Weights of a small transformer language model: 120M tokens.
Each number is 500 + 40 x the weight over its row's rms, rounded and kept within 0 to 999. Layers, rows and columns count from 0. Numbers have three digits each. The size before them is the row's rms in percent of the matrix's.

# q: layer 6 attention query, 128x128, rms 0.108, rows 0-46, columns 0-63
# k: layer 6 attention key, 128x128, rms 0.111, rows 0-45, columns 0-63
q0 089:520519474409549534501462574471523465542501453509483490415498456475507441486512553538554516564480452499487473506508548492546449467632521484539467481522497535447453477562562426570520483527507470
k0 088:505546532573504446517589516475522489455436530466457450530489510459503464471502478472429451476502552402506463498510518545456450472524443539492479469504475440555399509538491507533475516479541497
q1 088:491506539438496512523529558381561535414467474532538501474457479519484426477452459523531523500533565534512492478493534460546456536489494540515453466548431517575476391533458470545518487497457474
k1 085:545602472504549498466508518561490489590481497513489525514500434465509504500476541525419435446480513482527469550474523542479535553526554489567505529456515430531473534450468440553516516499469568
q2 090:463435460496527484475451568460541442529539481488496554489515460511524500448497410533530588522441526494463538477462455493496476459536520528447479532472501501515476439525435456531553534501535519
k2 083:460564504492480461538639508543544542450419502482504504444454447546486514538461461481470497540483541560481547510427527470454524497472447502508457508527474487485507543478505461556425550529492573
q3 099:466529427491567480506517512400471481480526498504505519461574424522474526478470484547520495547484496481527529465523412480485428511526508539464539452484475492566401450512512457533569461478501469
k3 088:537586505480515514500445519476511462515491512442594482584457556473584400510499454535459466505454573429497523443475511572550468509558462534480492455446529526508494505534502516478556501519464455
q4 085:574423526567503504511463505545480514451527451576512498479569480490412452450531469487578482482497534504521549485522433531593497461510509531490506488508493551475410522465492479510494502444496485
k4 077:502545532595497542468490482414483520460500489546557485494408447589449450528483540506445522490448542528511506412533482495497490549475530521502553436420429485544540433510444552570481423488552551
q5 092:514404471533444530546571544550572487519482448571527497524563493474465467531563454500570501440510491541495464450458406529515529486514437519489509488552489571448537464466480594462442489486509475
k5 100:484465586495574504491493477562535527537571530518521509481432490585481554526442583454472456513492498576528538547527482519487485485511486475529537569500566414446478555472550489560488505504487467
q6 101:504426564469486476563517408599501527468511519548414456446474526487459498450510490490507551494473553514440483530512475469512521474495533470480542506475502480494454510475429441441501562498416538
k6 090:567459512466507527496566427487450511487451505542478505542552562528449559514587481495538521555555479463531508456498520508569512464480525481468485429494509542463529550516560619540482547489497441
q7 094:535541469487571541534512506495449496497494531532523582444497487481523557470469531551543503534466499404510492520588443444459501471566518520434544529545511505528475463476471428459520482512445490
k7 107:544515487561467470523473518581491506537495443511506558445530573480554546447485461517463522462444474496530499521531516486520470483488518546500559493496503511516530527511565494513471468567509527
q8 102:414536467568484470521557463423543511497483502502479535486539527556527521441516468478512577511485505479474415450567478412440436544497491511495452531514461430541405469519503485450495442511463481
k8 105:528564532570474520559519390519403461507416478561527420516456549449496537501474471485493493494488431534455505480539444479504508424545527490437508521486500513514560451528466488547530485535517537
q9 104:523543513465485530510519475466549521433468536444502555587551498474557447534493607553552536504582478460517497493437437490530497573494480404521487535487469499576475446529531533475527479538562449
k9 095:486508444500497469505495557620449475539494491499480453491527480503503532473499558522478488499544531476535479524591491603525522502514460527548556452569436492555484460429500567477532460524444532
q10 114:513565517480526461506489493490491490466449503432434482537488502520531501487441502549482476515562472483485483538498531564426464569485461533565425492477501484484444503590466526554521507519556470
k10 109:540434530564512445457562519453498493523435525403524458544529498450506480524448510515503540520520483553419505572505453440489593477516525522490453518487483519534536504496512546490538512506545452
q11 099:527496472552491525542448514472480513453523479521533571482551581502529480519559529564512473465472506511489476488485451473442444486471477481441535566508483465441554540568492499470472401499497431
k11 108:476538448512458528469452491438513586555495516501470511473608491457508503477475491460442575459478602537485496493519481465501440527484449467474520436592615506486460506489496449462498473522484545
q12 107:472471568467527551529504478521473561479525433529449522519441482461452484540543614488478486503576501499553504568519504550475532573473538512608532561537499490436489529519467498570466531500496413
k12 113:450519482554487438504507520453474602452501506508485563516529467440512471485512578493480501495476518411454503468486505492492546488490477540480515487488547496464521532524480478485503527538565511
q13 088:474416578512516525550540513522508539497437577458525440501452477554527535497527514444527537511490464481454549560489506511528447490463507442507448519507591546514487556523500460531457541468454479
k13 135:498505562482486508500524540463483544490536517456474575566500544464498478545565519556472492520584449510495528576448496551439480516476479497530468530538571472547447478491519528509461567481506476
q14 106:512580478498556485507491486459452479523495509470537581525528528516481486532512522534469441503526514509527463441453487455510487452560518466483546543425446424515442490493547478525505532475506480
k14 111:521547467463478506497480517483507463551480446516529485532481503452550489544529441479588540499467518522550471469538467487507531563437536546471384528561473565489553545504468483515466553522535410
q15 115:490522518536468487459440506485444518535399463544526443493504519471546488461467512413550538533509466522497527489468487544542400462418502556530541547435499477510541492500490452479487569524577539
k15 117:486503566490507460478551448491479441545460514583520433541489511529535460584500483475513429573544547455451555492482456587543499483516501520517505528516455485510493544423482494447474455496510495
q16 115:471603476546451511514540427551525503552557473546506497515442454514496482507492474458474570460511537566507481512505527469482457502496416541544438527576501552448521504542426532543452483533501515
k16 106:480482521475458507513498522461509628553523449553472518523532534449508473455428495514579560502475478476475462456489478544482517440497526569537504512566572543463530509487501470497518497496507542
q17 108:494489470478481492530512515532435480463503427516519530534541533480510496504515446498517416484465497521439506565447489453454576493505521603424534465485449496516473574512579510432483518527474448
k17 100:432482424498546496476538516440450503407408501450514483496517599545475555522464492495597582481518531506441483464518559485517541470500444494558565516545489522449466558533527527529499522477567484
q18 106:532501475510630489512530459533518470545525450499499434532454534443554488490499495527509559504499456505568453566509590526470547530468517503457444505558481483415463476407573556444507536490478487
k18 107:522443499489495493464434522535511515541487540556477519525473543500528490406476469410548555517533535530556399560488532476526539436525443556489520501475480543480476481553476508507471461520416458
q19 098:487540499473481524575538449514433462462545498418459547432481491501547496483549525486450506525450486608470409500516501436534513527487453478501524501493557493541518526499497544504470487516446520
k19 107:488498487538456470481484501551524584505558464488498439473425516538479467537441480497550503494506546431463511508551521500505510482451537468535510449542495545472540447495469516558544482508518480
q20 123:523521534488500522538455511525580516455499441508403479519521494492551476483464492499427483511458548453518565514470486570511537466472470494553503485469473505428456443550492520582486483509496434
k20 109:442555514437561501504472534444487534471571508515494442528524574493511515539491516489422493521489505530521557472543446402554457540479442522566468510550521517582489439515486474491522474542539530
q21 099:419555475477509503548447512453487508484513437483489489437560498554597478555460425499448500462495522510450566527493473481485452480474519481430529490539503469519541542489460450523524482446549447
k21 101:460491515518520438462525492509483505536470443505547516489539486463569521523445479450478566502528489499535534458475508491484501487543513469547529611582546451521532496490537413463530497518505590
q22 107:515563518499487505465566495546519494521484474507475505508488526500531485469488522566438496531585540554498551554441617450459569456540533582487457531469486451495465536445472436530511577432527476
k22 107:425515524526483551524522411477488467507491495463507475456465484522447477508467520492485608607598500514504501496521487493501448379522452532478479451482496537466437469568539505560493483540622456
q23 120:458521401432518489524490504477415386555419522517539458472488552430465542482426463443515459460459491480537475516471509515441445496494419483501569510577478547511523480450509412542504505472505513
k23 122:554488509563487446456525477544522525486387496536608497492452495482527565499525521507450568405534442493477472493535542517461483501491535588552497502485498458505543523497515502479454492528519577
q24 102:490578460537524472440455532507536461461520503494524520566494522513563522434541464481521531517602426456555494456449498482487415488533530497509519475486430514555474553457508467513582496438462479
k24 105:553545510522500478493554448543428530468480486493519461526470497475538416479460526513512511500497490541502497449532528477553560541512481496598495506465529415535529512543602475508547513519441537
q25 109:556522552434585479488548496537500534513436526475520548498575518541503486520515501521446476486516512514500472558518439454571520545504494488471526473537514475550605467493459443530489520573543526
k25 102:486501522527399452485461568451511512497497517500491551485480488486516526499542480478568546457450514479445523471523463482523556445477525468507522492522458519493542563494578468509483515457551555
q26 111:450463422504537510499522541540553497509440543469496550479407556526495551541500494448512500602495510488443512480499516456447472524550504453508494507486452484502498448431430485465502485432494560
k26 106:497480521592460539515570494510476465545529470491532531474494478519485576512453515454440469574512463473580491514481546459548462468511556434493468510474452417454472523513519565442486557550481536
q27 098:512508510533496556514472459495573507489537444460545474523453527541519510515460451489486478579429496550536480499506509452537494471469461432491435472523534640424477492478514472556512493504512480
k27 098:516524540517533505530454488418553536506500503509531559506490583538491442543494495541484513525488491479470497510527438488460511518517527462457447511471464529525504449523496495567432511477520466
q28 109:448487462505473509482564521527523509485514417514535419572479517507504524539436502461471508489531373482584512454498539511503476464488478492466521469456481512510494501482556512487517474569477492
k28 108:526511528457531470534522591471491587460549475483498457516534441434442435526449465548547491553530559523541560544506517537560430503528472505505570524508488554487485523480481496558501513452473479
q29 096:420515481490494549513483525473452438564556511537442464545490528588451548460503485432434540520498548503561508553549496516456505508560524526502521481491520502434511482573466436518489515510469529
k29 097:568513494498549470475553412557516495470539552556445583514518486494510509476493513541513478436469489481483465492486528537407445552458620568510462551550510502513490494521477503468554485552531548
q30 117:515441513511500476470453454453531488453467549505521511493482522578472508468456544523468556500504515440574531479482504436519486495443500496476374587499527483517535506496561508469430516518527494
k30 109:540461532488479474471503414427483491528489502525485558461516444496485519506554490442503483498443462586461489448467500522565437506500550460440554497461441491553565494519476484547489529505516509
q31 100:448497505575468491491471502513478524522547459541480502530497501496443476465470600554535477486466543527486500510564476409597497507490535488469498514516505445499469431534488447504477520492481494
k31 095:549483441529426505483483439493449502531499458546428439461447507492473525486438561499462517482476487522493543462493533468574527502466506479494524561486541589479527512391422469518468493498556560
q32 096:513481555414444501472493428475516519563457501508526506607502511471493496590577506474470446463442462526565502461495518470498476565493528567546506491479490573481506534481431535459477517512472550
k32 081:502487542466495439555483543547453486482553509510473463458501555491505485411491471514475504538442478514500523534382561475561507404489548430453563472497539518470438472534485508587558497504508470
q33 085:481512487473457473469552463566513490517459520521529517512563525535563507485523497423478491504442491557399531525495476587448514467422528532476550513476500554462451493486433426529567475500495592
k33 077:506477516497423497549419418461458504461439453535525548450506521515515506449531537543532530567530537526527576492443583393476436518552491497464519487462553501486475526421473526543506546496548507
q34 090:542495486516537516496429425511566531435509552450532550476505518519475500519563492584618558479459523500507482557549419498516517502482483533484574485430546560505522481522537561410505492454449530
k34 083:484448534485452509462482549523489445514536487530589477472520489547533544473469494497489493447483536525484478566496496485531511461427453480479570487468535431532496571472537473556505517518474522
q35 087:461535455542554439571498517367486469503513436502489466464443494498464457530455492541493447490523511527479484471555489467502492510483488467518471481482486602489471423497551489531448458527494526
k35 089:455505468479425532517459618548523475564531465556474517428487503494540611493484473459481516528533473459514498511527557568556495499507512507499512475523499455477426530489500476540492555553505442
q36 089:398546467546539470433501496431556458467513417489483471466531479512492497458477505532478538556548628447458511478452461502527440512534497501496465487527458541543453500521519507584496506449550485
k36 081:520616461470532470564511535451561502475450522436488515521502483447522401571493470570492502454497445484458423485498514477452540539510494521532528457505490492510524567492504426525489530490463448
q37 086:463438477585458490464492516659528492462477497510477532480477502486450465454585536513486544512490544464500479525441469516544427520490545476453496464529483436479480569471537508489530539480433455
k37 080:458485502460419554483614555464539566458546557473484495581478439422505494520445452413497481484447486492565530470515516483494430531497466498463592490487458504493511432523470549521456503476522525
q38 088:523567491475485553514492489558462526506597502585493543511493514488471521536592510469475483504486493514523455557525476533477491482459512528480503470513478557513388530566414452538464532485431477
k38 091:526558502463565478458495415427542523456440524486548501542459527538548488490467515531550548497465574442443506490493488573418504512527436546545477477461517542469522494513471496564542497512484497
q39 102:515430525495481491578504550594415537515528460507445461390494525446508550509540449436538498473457499532453488544557542457477536514495563543486535495552537517439560569531478480475430524556406458
k39 092:511523521486483574423507519487455472475545561478495541538488498516553511507590510513496515520463397568546547502518564507565558490464583565494504519492499483506438496549557453521522537492488500
q40 109:525418489466471511470541475523577551406574488479501585462535514522459485546541517496544465503474497592487485494554433582536525588464500447480519518585527488444462465565470597482471538428458493
k40 084:519505447511513567475506511417453531516544459580551494455510517521509504479441533535471597446498457535454570456516442494517523532545500467520555502492493536526513567430529523469523487507509485
q41 094:465474388479597424518508451506508463473465515519535470500475431463514486513378454509471551491499508435469514501468528459472506524567433554452501462448442462498513428441513524483514480481560564
k41 103:502497483532436573531413576556471540485511434521513528512446493550516551422544509481471503513486549494556458540467511453508485454433454544498515523567529451540438574485462591434477514479468412
q42 097:518529514481563539515546481498563494575526449489498520446443529475514546491494493524517521578508471507426510486527519524442585468500511505507535552553488476470517474483400427584500552506457469
k42 110:574465464551475552457506461581480495472541447497461485481453472614556449466520483481504494531512522552485458539477522562534509515503516528497494529426480471498534493480575497513533563592432450
q43 117:511536489516467548523516493462463496483386431557441465551552497451517535497384524499480536584523527399508522513496529555493499464494476509555494564403525518544448513465488460519557511568559499
k43 104:493537470486504528499594557524552545521498509502466516495544548519569496546589549459507514474515454503523507524529527521521519425400527518501461517549484465501525434479506436525425535535554561
q44 117:535583534449533481444542469437543476468452447492462549466521527484507468502523464600530559549555515451447570515450552483473556499534507530545483520480527456528475432518510503557491479509526428
k44 125:517497528519410491528457543470487493551466535463561546532514546489497509480492401512499500514429555553542532561490554520602490434406538453476473504443493505502479538497525482527519486495538479
q45 114:539523547522494478494482556547541548469443485421467443500416495446555497486437502483488438525538483492446526522471519547563449485432509479490459489483524456575518516576491484569473480458562498
k45 094:492509515508612574535598553468476524484461511493545530607503492479515481565533545500485464534512461465533537455441514507479473555547524493512423519545523500531478437445480491500515445526469509
q46 109:519523520499587535526463517505478465529522493556476481492529482529454493543533513595444514548497554520507507503519406521487516522577435552542511565506433540481370485565506535504520534515512475